Weights of a small transformer language model.
Size: 13 layers, width 128, MLP 512 squared ReLU, 4M parameters.
Architecture: embeddings untied during training, gated attention, capped logits.
Training: a variant of Muon for these matrices, 141M tokens, 11885 steps.
Each number is 128 + 32 x the weight over its row's rms, rounded and kept within 0 to 255. Layers, rows and columns count from 0. Numbers have three digits each. The size before them is the row's rms in percent of the matrix's.

# up: layer 5 MLP up, 512x128, rms 0.283, rows 379-478, columns 64-127
# down: layer 5 MLP down (transposed), 512x128, rms 0.278, rows 379-478, columns 64-127
up379 103:110096176126106123121071107150073148157086181166171148130124127115129181167104116146116110130112123119190150107144104119136106096203116094155175112164140131110194142161130108109174217143091109
down379 102:107127192204156057085103111157121105093125105143139137192124134103092181135140090088153096151117095163099143146084147115063114169106123103126151168126131117090116107129129149056172134137152135
up380 096:066088154117119117099187112089132099131043088118137134112088116123122127102127096134141153183147166087183116149151103176116069161132128132156116109112129108108165148090158147081124161064175122
down380 101:133131116135144092199162141134133124079146127164102160117153099136149159162141170138138140100056094124162140133184093116097111116200149116124157098150109119154201147122147164092103140126160115
up381 106:080161100129126103153120080089143159118128092084200126095090145152127181082116150089074126173170126162119109136105158121140135112161127159114105088104112155174143150136147113122068106148148110
down381 109:134171086108128141132077117127113114144118154143122143126108102116164098175148156075110189148125141116185104115167203146095144146138071085154174138101183095140104177165077131169160110175111143
up382 103:108126142054176148164077092131114082144209138093124142109128066073191123142159148130108106086167098119122128155063150159117121119182134147145136135121148091195162102135161138114085137120104163
down382 098:226169115094152135102096141153133100204166090135128133093133092113143131148126106107126133140113118196096133087162066161118205104109187147105157115164101166096145144152117066145091145131121119
up383 100:139099080142163145159090070172165125107070109120102137105098147139106147131110078126171152132140079138110111135110105139093117141062107118107106139137113128079178158071140150121130085086157127
down383 100:125124117151160129169134127211142154159137089193089143109131071144147169045114127179101109158149108097134130127099085086158150174125099149134132118124130176107215102094132107136136124132131126
up384 110:121110141070086099071143108129154106184126140090168085124149131096155102094090161168138141087148100111122174118116112067186195139105077153134164129145115102164188108135127129133134148073147137
down384 108:100112120134090117166127120152163132140089106060162060130111148136033042147145130117141163130088156142151154111123157109138121093111134114169161174121144130105151152134166075178095124114105116
up385 093:175126127164130088105113127143103127094129194089138120111108142084080121121093099110150135195140119154156087120135075115108129099061099149112101073109111148112115141115168138130144108112132047
down385 105:167103159184103132149144195178127130088151197103107173112148083134119182069151071114133124135087109114079146146102182151139117125189109149107129111090106123114188134094168134186059156154158141
up386 099:137083115132123154132178067114124091086142128132139157118087149133134139150087176118115114074058143191089079114136086117141074108145181156117125135122151165161168125114079140103158123100100086
down386 104:152079077173144072104115129165136115113123099130141103128128134096100178176176108166046211111158122146156109107170115137088117107134171174113163167108136121140097104173110129122086189096181134
up387 109:174165119150130082087146132185116148093147068081140149110102149088146206127131077084079135117190119134130093176100103116110121146080133159055131113072120148096074164187122130122075133139133175
down387 106:151104108156174136099139120159135099175138164120115116157155089150075168095129064176128170157122115129130141155175193101075142138056144082066150149138159114164121123143084112116167074130139116
up388 109:135100118143157110160132153083129054118139128055094129133143155133152140099098118124164153171059066173140118144129135123153120170144131142101178098121139161167128094103160028129148121098084095
down388 104:139179149106138131145088163080086167147066107119153127061100127129096128113126111123154164152140161158109159173183102085110136127136097171173201146108180169121093106173093101051163082131111054
up389 108:143124173115114140167185108081153103179097141108088076118104135130125075095108184126141099102140121095174119125090170095172150071091103132063143116108159099114098055098140120089162093132116123
down389 102:108089149149103097166129112092138149090121100154126137134105142140128163091174154091122189134083113135137123148114072125123125143137103147158117107155165184138120120186115124191150084157152084
up390 104:100056134133122136086160114129107092074105168098129130124093097166133153119133131093107103126123173138175128095111096110107169106134183071131110143149136161113166097163138141102121132112043144
down390 107:149115143225062125119135192171111149095121063130068126149135133156134161080160143099100137130079143145157104136136096133182145186096133115122176109137102196119147114136135134099163105101122142
up391 113:127198162092068116078115088117152195102092139103099114117110150114116186137190168159093146123132113180158087142094151135164163169155111145049124132187153138166129093098146053135162111093116068
down391 107:110140133087136153184077127171159129169154186141171126156147133100059074128148111088165143095115135109135092157165073126141229091101097140122154133138148096105146114095137141142161097129093106
up392 101:112156086124113186083087084079129125094111124092129089122068207114172118069155133118137101134153150143157135167092073101164071121137104118145163105165143081115178099103176161132138146120111128
down392 099:112100120084119207155076137129106104107157181120089100163112116171143157146131156145107118105122125132142116077105083089131155115085119082179122021189050140139174136170130118113120072150171101
up393 098:151185155124097132098129096116101137148100114120138107125194108142168122102126116086162101196156102150107107146113093150062154138097105085122145139136114144099118117126173132111152157083169143
down393 102:139149172137147092111145182174183148185131129112072173120069131112141100165070064122091164179114157139157121160069174122084156146154095103134144137125129134094170120178111159153125125105140131
up394 099:159076165092065135135135133131144121152098127121142121133126151145054173147141116154145102153149149160150166151137112112077167115188148081171136069139101082134153153119129067083118131102119134
down394 094:138117159212091167033160161135109096096147190130195109044170118104100131141094163104154134180178131162126139110132124142118150132158104125128077156134096111186096177109127106158082134156119130
up395 099:194106126139179156081088115166105128152092155143065093116142115102100101138165134128176163125156106086147099069126103140107108127125132124067102176073117096171157126090178110152096134178153106
down395 098:162141174129127167073109141104168111138098120110141117114121092105149130132145164111173096105100149155138148176129143110153139202163187113162134117127070124102101115014109107122081178112091138
up396 101:133081108151131128085112169095146180079150127149084155152147177133114096100146092100165054144093098132131097143147093076141103123135147095154149151136133136170157190080115167128108150141125171
down396 098:122123130141138108163089095134105139119147175086147175100104147135123167127128167106128141135097127180124139102113080160131119114066155132123173155134138123156134179136112132132066150165133175
up397 100:140063113160200124116072105157112111100089087111116145123087124114180175156144159099161097176151137148083174121152105086105146162118082103180160057075131131127116087094135173105144087104091159
down397 101:093100149172161120115116058159109117134145188112118184069212135105087127142134133120121101102112120123135169132101135098152197137144128129134121087132136085127131138176138155177184119094200150
up398 103:129152082170120113096127116145171088078126139094187123141088087156139099177101116140165132114140028081152087136148146119098113166135080112147118128107125110129088159128171092128083102115076055
down398 103:101137125110122060147116140152157143110103148152164171090105138105172182134132193152154053130143139147167147147129162138129123079128162190081136159181153149095145148132099103069145142116142065
up399 094:135143123117132027076120073083101129088122148132087170144101084163091173150146130104169091135116087140134100122131139134140166171171164134122137116138139103108169152172126168130172134147129154
down399 095:135134193158174101131146127111108188136123113176164126104118133118128063152140137152145112161122178071068135125108137120122158117118073149147102089151204162108162105148100043138087125119160121
up400 105:068116127172086141142160070128147202113086069162159099135107093159142140090167127112111120181151090101099163061124112123113112142083155135083100077099104150144098161155113214152095198169070115
down400 104:153158154113143183143153112105150137124203149090149169144075140138139126144174127143131126134108169216109151148142119179141205125166119119134132165113187115111144160059106075144149067155192122
up401 093:133091089165126168175094160110116129191135117111191140121133101129146105149095083055127114150102139155104158144147130156186123091152103161165124187068150114147153150102114109171152083141123107
down401 095:147175144103152050106135101092120157130126170144126045086155128064151160139047126133172171137104149119110130146078140171058155148135169107090149143121151115097096129084171071099097139135173099
up402 099:176054086173099157131094144153107138076153123095133080094077084159126108076093113106111111120198144089161103190100120155088140171154167168155152142110136088162116129100133161100070151147100084
down402 101:151108034101093093128135126145109125159150159142161126163134178154067142096066085176179106126127145080150109068111123148097146123113159131103098174166146128100119140098182097148222090114134037
up403 100:117101118109141085146153123119127090112102143082122104157134107149108141129184124133138087145121130155141069172093107123131154052141127082167172141149099131161172169120124109140130201095145100
down403 103:130111150101192103101159104169095114096123101150082052151132118144091076091190133157174112114096174140135141161098121173107136116158135127072149144142161108131170182097129086119138122160161058
up404 081:085129144128130185157096118132150107089107118120102162137104144190064141084117117133147125092158095067185151104119111065155156160178115167118115131124116066142099121074133125143090141097081127
down404 090:107147056103113131164184107106111130112149131173123126132148176141108106098196108168181126109114142087092175149147147100078197150142139177106064064177117161116111157097119125153085110141194151
up405 099:178159160144071174109139132076111112133131136162127142195143154156148140190119115151140110145137119207105126120181115119103134153120120140126098131103141112134145059095155139101099113171064116
down405 101:148111133107127118110116177086102135074115103111109134122116227123161126112130107172139074147114179190108115155098172078113097204189166130117134130167132106129213150129107137133060133174187131
up406 098:121091122068081135110151115201163155139167077168169126131111150130129143148154167131147141131117144139115111132101153061115139073144120116131120096127087126112144063135129151119135183076089118
down406 105:139158100153135069144137123108116116180166145118162136106131143141111120125129193135143170112103098153057153120139108202131127126116124162169166193113114160119062154155155090139159152114143105
up407 104:083157157118098114133141203106103096185169101149111138112110175112168113127091164082065155118097145154089121158158202107053053171178132104153110128164150121176147110125106116127125118168083091
down407 100:151077110144214089106059115127164181140141127126201132108169118161097066054156136152109090156126137127160163139113147066152146145083088142044151131210126142103163167069127120168133113071123148
up408 105:077143146121107145122139131111108110146157156120152119121134106112095124114131128147105098071097102155147121073129176093122180133124109168134150133131134151084172122163150154191129109093127117
down408 104:126111068167177150171095100069133158169127153122081109196141107186142163165084146090040077191161149093192116076154141161179098118119125110124143141129169134138152114082132134097108102083108075
up409 103:120169133095073117081087102082180159117178098118135166105145141104158158154155121170134094107124157115185117112047067087147180103071178105117163116199132153094116085144101085124145095108130115
down409 103:156118092149186123160100080096131171159131108094111095096097164130114093148100147166169105177176153136127110167105090130162151128104104122086117083133070114090137120113078144133131093141160159
up410 102:196150107065095208127126197096124123096107084126173135117151118076122128120161180101199165176144122092141129147109101148132169107137095119124138148127138139123120138147095119130239150189109191
down410 101:145168176151146079163113101110166154174141170102100154098116160139199061082083112120088075153120165108138132132132135097108093152152103072161088174122160113074163154083119147148155144113123114
up411 087:129164085063130101048078130172039108148136137145112123142172153146156183129111180151106148144126123119111137163118097175157102150119103134159125183170112112136147148084121086134180111073128096
down411 088:149133134145184125136132119094055127108100148155124134161151182131070095081053079192155099147132107118144154122064132135141165166195091125175088130095086128134128120128118106164124073149132165
up412 102:181174174117101119095125110085070111119184156097138162132090121167141121170156192176131098140095086163072157163110126167175083146148134156122165114089156178195116127113086157127113082064097100
down412 105:069080121132145156150113150075134094184087124158120143105164146133148181184126133199108149160146111084110094150126164108078080158093099127113092174153177084125129149183125104089201142084144142
up413 098:118094114120179130157167159178117149118139104126089130140092046136128147145129100161178121110128105191116076177158185126083108161167157186131168150079105065139125137104129133152190147147130131
down413 105:138178068170105146138147109172136128160128091114192104141097182081145152089115156106167142116090119163140095169071085072130120142134133056137097158163086047116106169128150085047122117131112163
up414 087:110173116124095155122113131128124105144213086090124111137101100149173157133159185122150149141140187136108121143105127161137116118123119091138090203143118128078149056091106095118114141205133164
down414 090:142174046096131146165128167173061123166107175158117121066157192112191068196108099186220142155110128119113163096090087102155103124117146109141116145130146133138117163152099122164083116134135121
up415 116:120119115131145144100092145090113115058109145128124131128118076064074143084098113096163102115168093128059133181055121102155097086147103156153119104144138131144097168143148182113091175127069186
down415 103:110093138131151117124122152148105103114119161117130110124089132141142188156117155165176158146162130100147206129122135181113143197124166154195115148183158171096081133085126107134153155133148117
up416 100:160166153085084085123124109134089122086111114127151135114059141043096170083125118161112135146131069188137080147111141121063108153165138116100129157147171156142093127122089103105069105057145127
down416 097:159123109151079168152067119116118103163155090097122140084207101105140123118130055122166073092149077112109143133124116084062137109144135117051110091124147078111113097151164169117105101063141138
up417 103:129106136137095180133146157116151176098147140160152103089141147087144149097139096138097100190154147144104124089103119072132089135151166154085147165102171163162138134185137111096053144116155123
down417 103:115074107135152152162168126148145190189158174170109123126146054196126131163169156159172105119129081114112099165124066143174119090111110184084104117137161139088149124116185094130135159157153133
up418 107:103147178133148149155069084112127120133152105207082107122112123108109169139138131167111157168113147139194106107100174141128115127136136131108188165071149101170085201114127082126135110157084122
down418 100:144139104123217151134115147147118160147138093113121130104141087147185081109090132125130146180138151171107094091129116193161158142176057155118120124096116126171107118134132118112158172165104146
up419 105:095118110117119202157111138144145119137097183089141144132131107119171131095142144102108146069111117166191118175079075053106152076081142097155147095126076164132129131151144105153137189120103099
down419 104:153098083126104125131100094103155137185103173172112135126127108171154091118093143115093115090133148174190150128085079163097120115078154130128083130113119141058158077099124150061123120175140074
up420 119:177128137105117096056136197133200120085090068116104130065173133142097174117138138073142135144182086145122192134136076037153088180091178106066177145109162123117129115182089090127121113104089161
down420 109:135118103113139149144079168112122138138110117159061110117089092175131158137134059161180165133103091101120115142166123089167130103101126149159104119168142150133179136164088133190140159119142130
up421 098:074160154082084128090106154113116131184181143127127137178186111123113161113159166157185128101125138063093181144177174105148149130118111084078111106140141137148099138179129085111133126171120138
down421 100:145146108129151153184121121148102183050142127097149161131066037138114118099171142149149145199136120111099149094151160117125124121164127123098162136103157157105108193085106113140132095156137169
up422 094:203129164133126136143132090122089180115123077153111107125169142157149240108169101131131181118158129124176084101111091126121129190092109107084149121162143098151121151102090171079115162141127155
down422 101:125167118176127162132144076146162172162161130101148123103118123106106137170149112192115145097145140076133128156158178161152118193150119107141135122161138141088128147162081155046165100123206062
up423 104:091168153164145041053157121126134117136138107153117084192153125116129135104125153104154134126151113166167140127111189116099104097106180066077131142135150111126092109131056112161075126120110076
down423 103:124176168134124170117153105106099146170114141150139099133159098159133132143092151143084163082137109110094159092131197128084121118163080152153127110050181159111078148097142127124134101129124107
up424 114:098159120081109054084085134107105149136107132188101176160121147146151094111097125158100140091131074162186119127108084077147132174084138146099128107096169121141180096083104097150183118153156083
down424 109:152177141173164124209085075076128085167102159136112116147133094132125123141101143151140106186067165077149107120060161154127127098140088119108139151143102165130145154130139139113146189173129105
up425 098:162175064128114108134109120161138120109211109141182134157116095090154195110103147092125074125137111126148176100072163131174114060116161132104165114159175098130170077140112071126138109120086104
down425 099:117136174135117147131052127158155086116141202148183128094124115118124121154095139172094133110136163155126065135114158106099179122172101133068149091187167090148165106145120114131148131102181163
up426 099:144106169169123122118148125150088137165129163094140079117142150174122132140082121086108144112155097191155124211159101093118134161097187153143056214134128175154150168171150118057174181127090108
down426 100:150102151122181128122185162115079135125091192157072079157047129109091132095130117098130149165140094098148119165180109136151175134129096131204091119172130117164162191142083111090155130089073134
up427 100:135138137151174048096139086179099130121177119071141094144104135204135156105140113107132083114145154115109070123037117116122145089174100114111178132194149084100113097121147090157073146143128114
down427 098:145141090122203104098163118128040108109158125127189082136111094138158086078082168128095181167113090105146157171152229109132112116164179134133127117129108132114138133148092081152149072161158139
up428 099:105154158104126086134114163151062109167161119094098082097132108170110097106143153112112096116169166158110135123138199226117125111169161153111154113105114133106140113161102141113139145115166107
down428 101:112160131135183132161158091154140146160105134109105140111146137082148120135096158077179108155138066131105113138084160122175100098154155105197088145151132110122105122181112147138159125161087166
up429 102:066124151112156119112131118096121185114115122182104119179195107141180142120118140075106124087137050117159119121079086152119146127139153099114119154153084046177125092128154132121118163109040121
down429 100:135200113044166096102103136098139187128062149126132068121135123116143178148140156181123100078198194162128104162161158143083131151079165126136159070189118080094170142123168106110104110125119158
up430 095:095097092090101097173089102190070187142162141157144084102133146088124146134146181072051097151164096116083140098105174098153094082097139163104144100133144155166111174119092097135123125157153074
down430 096:134054095150090116055157125137138110162145118101088181160154140141172091096101138128150125146103084122162138155115143116115114157169160112130176123180156187096070148173091131096170093106184151
up431 114:145169160155136158038161113165089155187128149092137133167153082116124151203190126120210091093124133119099105145094160110062180073102152158137102153122117174153175038107118109126168134142147141
down431 108:138140085094149139102089197155147111117117138125148151160184138122148145137167093142130146133129122121077072136166118177185165161155124163157151118084115146072113055105096171123092148163099149
up432 097:152161162114160137115123163140146093110136125182177101119103060127077174137145147141103133081139092148115119135109141136132106114209151049098087066110128082206151146135185154036130101084126114
down432 100:139097083052154164084100145106191102170192183131198159180159139175142111165108114138165128124153140139121178085117123126086102151174144111088101122169060124147114199137156158102135134119112067
up433 108:142139082120131051143102109121160189113200137049099167117127124159159101082177147173139118141110104120144112134098106071112106088057144061135149137136189119158131133171137096137100178142079142
down433 100:129199173127168150111166139125178130097125127132129105120189126122132136139169128124189074113123137188107221119159138077168086085123127097141169138210130140149112143122125117118120083186128132
up434 104:141150151174141147070132131154192108115096081168148088190108164134135117142105142147142114084088127094129103152066088092163155156116148152121099100167138125106174154104088132142117157118135166
down434 098:166096182138119131139097163096169154125067134116168092131121113121104024103125165093147132176156162147103131141117195174165159139174056065088157098134153177141130097194132110121151067165142197
up435 096:191152131134144129146107157105152119168176093056132124118190116145156157098122160160194127129142088157183067110138104211137175123160140137130143120125110194171117051131107116131205130075135114
down435 096:134157200107151097110167103095144185145130113196155107096091135112157116152087127136170204133196175125128091096127112133118152114134073082092078137122076131141185114114142143163207091139109104
up436 101:096094101178127138088139060110133128120120170098132112155121147097101173159109116139113155173138167103120089101143171133201083071106124137153096150175137106091098106081147108140128063093176158
down436 103:127127163120122144112131103093131086126148169128141093169177158149119123075125074193121100215142170175136114134172133110163158074110096053081068102126149139091200134123173133119108112123073157
up437 090:124156123088133115148139096128113171106101145137157148099168181101158093136138130126145158122160125195187128139133071152178089084136079146099136166134210177111135120079117066077156124173186100
down437 093:144142138119175136110195141149162194131167119142195071158125130100138139121120135160126131122152116157161122151128097143119148120143195144182127091108118159140175108210129117122117134161188113
up438 112:160075126145057098088075136113101105098177109169108154155134088123188148112107161142116102122138130143144100226169139094109130140095179186094124176135152148117074074136101079155150103142166125
down438 105:098080100107127134146141117131161089207079082125158095216085117163127150177128177173179146108166118070123139155106113133204154190090063114148083178136111125108144141124164151110110093152122075
up439 094:168120145133113151126150121089140097183135103114122143160116150148153139154144112125102157185142122138168091120113129118129046151154081141229179104116072160123139092112121087108096129106148065
down439 097:135109149126141155137162164120153132120144156149112153118081112065093096097154152151093172128071099183112152093135164138132143130091086087086102140145140117130136111094075143126122180064149155
up440 105:145104118167115103125088158117135109135082134040121132078118088059218152064138094129091106107164159125148120133186105136154178139111116140141099140118113143062137133085081130131118101137122145
down440 105:149102121165102082145149135165129154164121114093101137149139159132110083091081126180120159114136110109099102105067115116070107084155059116122173189139134164130154089150119124174139079126107158
up441 096:107156091106070094124129104152106129108114134108126086117131147072081139108184122104108183144124158093080128180205149155122102136118120093092116144137147099133056107149105210093145146142179124
down441 099:229130091108119132155108098131095139069070100106133135127142150130150134132068109183185130124127155133108109159090090110112160155122106153137158120179124170171145140149170157137154153144118112
up442 104:163088088149168135145075063033130128127170062130170111169159150113158144124145081093122144121151109131127140133127073166137119104087168168121073165205161163150144129102135138194143138171151128
down442 102:100154120110132142141097118165161136082072132110125182124133144112122103149157206099094181103103106057103114082157115068123149073194106140186164088109106141147102153125156119125199130162125121
up443 098:121101112129120105136103162109109176177106081118141109122126172112181151072105178129194120118052159210134128135131094111132071150090061142124113085104167138100094090159167140127086187158138139
down443 095:094166124102153122172109121173166166054145148133116135070123079130130129097121201135068082111139096126104096142082132172152183169103183097102111173166179154126090133128161164140129144078176151
up444 108:120081145132124095088151100129105177152112150170136119132157156137182105203167150127116170091089083143129069164111153103087031069146152125101106149119118132158166109135074132130132118164085152
down444 100:193122134182182195095109159123202111118139170157135106147114138149133170081132093149167204182105161134092134091087161127137082154175093154162124140131111094139097104171084101093117099135091108
up445 107:166154142092084132120105100065110127174142108121139056165122121118212152103157166126120108136108139146131087166142119078145147166116130091053131137142124068123112092145154122136128186151135099
down445 107:106094130160077130152115141196178167079102074114159140171121146076139145149145114087122143119139118165150129053091134152159112117139173048138105141131100138130130163128145181132140105112116138
up446 108:185072091061113079117135128120130128086198152123142120167165077115143133104134147065137080159088087160158129129102107183150129137061115111104172113065109107115089105126153134137165141089184112
down446 102:128095099159117151124091120042131160163126140167111164125127152140140129122129183146093156109149149165112098112173163130105098096106150124104195107094168132108061139137075107197115105076112084
up447 099:121179183097103122148110117112101127131164037157063174147086139106189152126088098100102125118133101127130137214095101110103119104184135096128160131098040114151116119104131111092146058128116150
down447 103:193132059154099099097115119061148129155114129100135118152112108152117105131104084186116110120176133072118143086172085175107092090120098110145187139083206166104115175131133071121102131096134151
up448 112:131118189125078103100108128099131094135145132058105112090124120081139116112108163162185180129155137128116114111202169185130134128105103131085121175088135054151131126161122059081114126158144121
down448 107:133181142109165149168066146163115095155116077151139073108156131111070122185115118083070083097183141087139107172163092154080084090136173144152115076066117170128146096125096132111100127115088151
up449 107:139154164112105087143125151211200076080109061115147121151182149115131157125134158087158092121121119134081060120117094128144172150131137128186133145149108111158135116092138097135172174111085082
down449 104:132146149141180151165184154106162184068098128094156081133124020133109136102073107138198105093139128173130122105112148167084170126071099097088065173141113137166147155126172124112106106106096091
up450 093:133125163080094085114135130134133197151132137097123134112159123140195041078106143148127110122159131133161068132116068119149095058129176189175119078115135127174157095160126122143088176099132169
down450 093:112140116161173152137132140112093109097074078153098128164135124134138100169164111063165095081116156188140135123156117154076112112118091139141145133144074116162103132117155071124151030140156121
up451 103:101182166038065054111060105158199146058126107157077155173189105136116150142183152137102103109112125144147101146125115140191126134149156110107153120174119127121090126099100097143069100173126153
down451 101:141091114164124172163111134161166157137068090189088128160167122154089083090152140157136119148153105107105165202062108135136185103159081120116158114135153164050126139070070143074074118096189088
up452 093:160059071143107103118147152093065154123063107157117109042107133105141148126093128127105143144084104165161138161126119129114126145139133108075105151126107100141160159115119139059213118141089088
down452 099:081150114156073114169109132196103106127079142179101139119141132121165092154089153123115094142073172163113124111162174168068103185103184112118068108136137101149140110139080139133152161132090151
up453 107:164114144144160108127127131147128153111169095085076090109107079167158156194135134185062133122139129168127148184183113163132170048124109083131133131089169088114096179090147085149148176123078105
down453 105:174133103169156139218142147197140163121149167132122146111077139122139098124105137169131132101139133125095174166184077083105161124151120069142164165124116087090115108112079165133144178086114072
up454 021:087088134118066146126173128124170140110184174113155152172174092195134210135159103087117150114066135134135074126126097114115145153101117113078158119102178125128126161078104110170130128090103070
down454 025:150150124196094098130128200136147120145170142148193143103091119123133053157127174125090126115119121105129197086090079115113102159139162147073137075150141108122149106132151154129173106122163202
up455 097:158115101185119159141118057113095095111153094102143122120147133108120188121145145057132111118105076150083150117148094057128131225180072100103148163124144172095170100150194138118119177104120144
down455 102:111129174108155164129117108178168119099162168093113160114200172117170165146119124167128133169143102088070166103115202122187122120168129107097169156153141094104134126130144113139180161093201116
up456 103:076108106126156098190118128087092119158165159085110102168158102098155113133134057096107115106187148114176122111168095141147096205138107138065152096126141149134108192180116154170149168187066116
down456 097:125150070129132131092121121143084178193198164144141126077196166092124102210146076161105088112118119122101189121166084083163132099153171114077105087173085138093096168135153098119150147120180179
up457 096:166176179127082149116155166146118170090140170115099174146152143130142136100104135138140094130097094107184184195129048099105109186104157111115144136058110166096137140136107117150105148064066141
down457 097:099139107086122105080133145131119067122116169170087151120187114147148125140099166161118172120111140150132129059140133180153162140177092098115163063142074194157112067104098106139129065130192100
up458 093:155097200093105148106103157152120119143120072165094125062102128088113169126095117137136101175085139132115081139149134152143115154175142092128070135158166113138142165124100151140173099105124143
down458 098:145112170103125064134100172139097126101122123100067084105156124112130154119097097115137139116123102097094119188133138093162104148094162124165135138134160158113175176091094148070149114065112079
up459 095:074129161118107114099131161151156209082144150168131127077143119094110094173164137120109118176108136112127103085106146106180163128051140199096132173114062112151106148152170122167111136108146072
down459 096:158164136185175167137100146228144183154123103135090108144152169143158126104105116211106159172102124135096136104116132106107107161181113136146125123202117118141090165117149215152140159111135136
up460 095:176164132102170122065123140140120140113127143108080096106135141105114110152174129101144131113159151140171090094114152127145117073084146173086109144131103116146041187119067071150134093144062107
down460 095:148092078118170160083153122173059097133068120137128075124150090182127059143064180120111153154118145136143136095111118127120136115196102109174087124077130202110162118138141173152151120158129155
up461 089:126142129122099161090194127147082073112163079096101189108108130179132130153158141077143178102108106120149093155136067151119143104173208164089126192103094125124069078144150120043123116111123107
down461 093:153141142150092107097123116094081177158092077101155131144120185089119111196120123171157145130160094162124122117136114115157196091164086103135134109158185092165088136133198133146138101113173153
up462 106:112158061079148152138146132096174123138083128116130152129083119107143100197192142132146105168134133151091085189128095125177091095140099139167193140066151161156132135168092107153148174069145122
down462 100:073138103124135079181124162148082092141137141149118133081111136112139129093151112125196095145091079186097156204145163118149120179161109135117154103098173118146120095108162165159190177102149116
up463 105:160082133151075124142123131147154156110114139171123126134088131042170174169183080092095141134106142078128123096126139062150161093179149113135141172137117042126125106165095103103138096186146148
down463 097:122120150114164145154111135162135139168175168156110131117153132106088121163154093125112168171100129139108177135130114149171165164133090129188076086089107159196071130117117131086095090123144097
up464 104:129151119127077139143137134124222134143143086127088152114127094150112170096096146079143140120093125114141111139149062103131130170162118149099188104151098152145160123124129172149062202108170124
down464 105:161102143132135148111176158055219145148125139176131127164113147138169121107134104140110140104091098131069165119146136151094146147126140143128147158123154105145117112093167171161093137128127175
up465 105:144135076148120139152159118166128111065153111128128155092124088144153176111196142100058144163106138113111110120109168198187082120145140121098133123159123114082085166092131111145147117110147084
down465 111:105063131066135109124089138146134127121134138169145091180144128110124127141048115145119112125120164109157101095142125102222167142122152146111134062159096097190162185147135138110130127106132146
up466 103:099055158150172138082148073149121084153135141122110132137138104147098161126110148141121162056164174090146093141110080164099110105068170136098148157119219131099121191186118083107112142161153092
down466 107:202130128137168148130113083130122165210184094136154086168091130103166081134130079191131125146140207130116106097154117085145142126087115153168133138129146177149117108139147136200165127149148129
up467 107:101190103144165097159119152104093161171076112111126113078063096192113186139112115114157101102159129068110125145090170046163207186135149094175198142152111134115100087106136139153126113065132104
down467 100:138079145090160093103107085138143119144164119092130167138141101119107116144143120200119103152147077157113109087131170127096195098136148159091164120114160166170141089138068142152117099143166089
up468 090:144045163153159116148132141150147118129078135194150142079096192002135152136153139090149095137096137056115123133109091133126107136097120187104089159136110050143148104095103131139094139126179128
down468 094:086134135133123122186165091154092092135126158073069053137133107150169090190124140081168129139089145128089133122100064112096195193113180113149051162150111142073145123174106118174145122134090158
up469 097:129149144104141101080152142097115101080053117158120130119149127142155111110121182125092168157092113099136140152183127163112098194131136150067179132134058118115161172135146092118047102153099147
down469 100:116090164140072121175148127104153104117170116152142077119150164074112121109074096167141082093122165140128201143091102165143111147137141112105161103113089107153092145196123097199096091169121155
up470 095:097110128087131170118163158116133174093141122105106136096179090093152102168194137139109058050079160158161153167112079139129124186119124144150176064099164158140171164095148136124127171105146165
down470 098:163137114105166141136136163065067127204081216142110116143160111161138104154172090171171116078123122176151094104115107132135151111139112140166118124134144144091161118095155081125164095186175150
up471 092:072122129127136133167175134101135159135183098118093113103144175106180127117094113117137114127116175159126092150136181132202099151182086133092149166137163147097181068140089174162103156095161148
down471 100:091115134137145098155142114101121191123136151107106224178105118147123126126112141174114129122113156144058219095169116146107220133078102182144125100111176165133105161165131096132132136103104107
up472 097:176092160146150115179070126139067134138130128084156139118156169172150122105168129126141146164192116084153097150118061174143107134143147118138161120118149192149121093121146144108130145032133150
down472 097:115098142175119149102130111147116165129092123136149127126111132124106086157081118147166095115070134079124095116076135078132142120093096123117079081186155114075106138171131199100103129140164187
up473 093:172140153036090099172172118136141124146132061167141079091163128093138119154166108114126125087116069127131125149109139093096064135151129105154136122154159127103079115163136101166093114142093150
down473 097:118154142149139145083183198143088171168130151086116115087128139148093056203132175111082130148089145041142168125182118119129164192119138149119147096085156113112115112156116155151144195136127109
up474 098:154149154148104125122141234140091187147137160110111099172084159117109146132156105109130083137087197118089171150126062156101121090115124093072144149116112120060099097123147088117115085126139116
down474 096:130155117080158182130142121189146117131137160126130130085164097078111063193127091159121105110136121125122179084115141137156137121174166163106134077137119133102089163160165148168097138063164089
up475 096:135117146145157090107147051106101153041121093118194106133142087154123177113098079132113153111164088159106132126133129110130078113057116160128176115111055125137146100098129105130124130092117139
down475 097:109124155131140103119097116186089171137121102085154133082125119151140149096172171129106107162127172091152146109174132152120121175117127078209123117146072172137132119151085167118195060118103145
up476 097:112140136088112179087097159168152145102129172143147149114128082109164173143131134106138114108124146122128145166163170057193093221088092148124138124109122133184148095141171143154099063191143202
down476 102:143128140128162172098158187133105082099144110083079119124116176092128121129136099089148103140133190113076139145103074158092138139150135145083153097147120104187090133122127123107135124084162163
up477 097:213135176157140107126139185113123118137128106131081088124134185120139191144109133153096157134149149189202066135098096189108127132170121131114135123193134095157111135095051134074160150142171106
down477 096:197129068139206152151136114115198175125168103120096200173143145113136104134133116193099164131122142119089083127143157074188148131134125155112098174130100144158164156086146184072133125192101109
up478 103:183131185120116098114102111160142159134095095128054099185112153094128132142071133142096149125115165155140100137200154119129115097095117117115137151120092118090115082091118097075097120086089117
down478 101:189114131088102160107156155115106097178114151176159124186129137168148127100157152171159049112137102143151122125150153133049180119132064171076097104094117108151173084156123174104134077102134104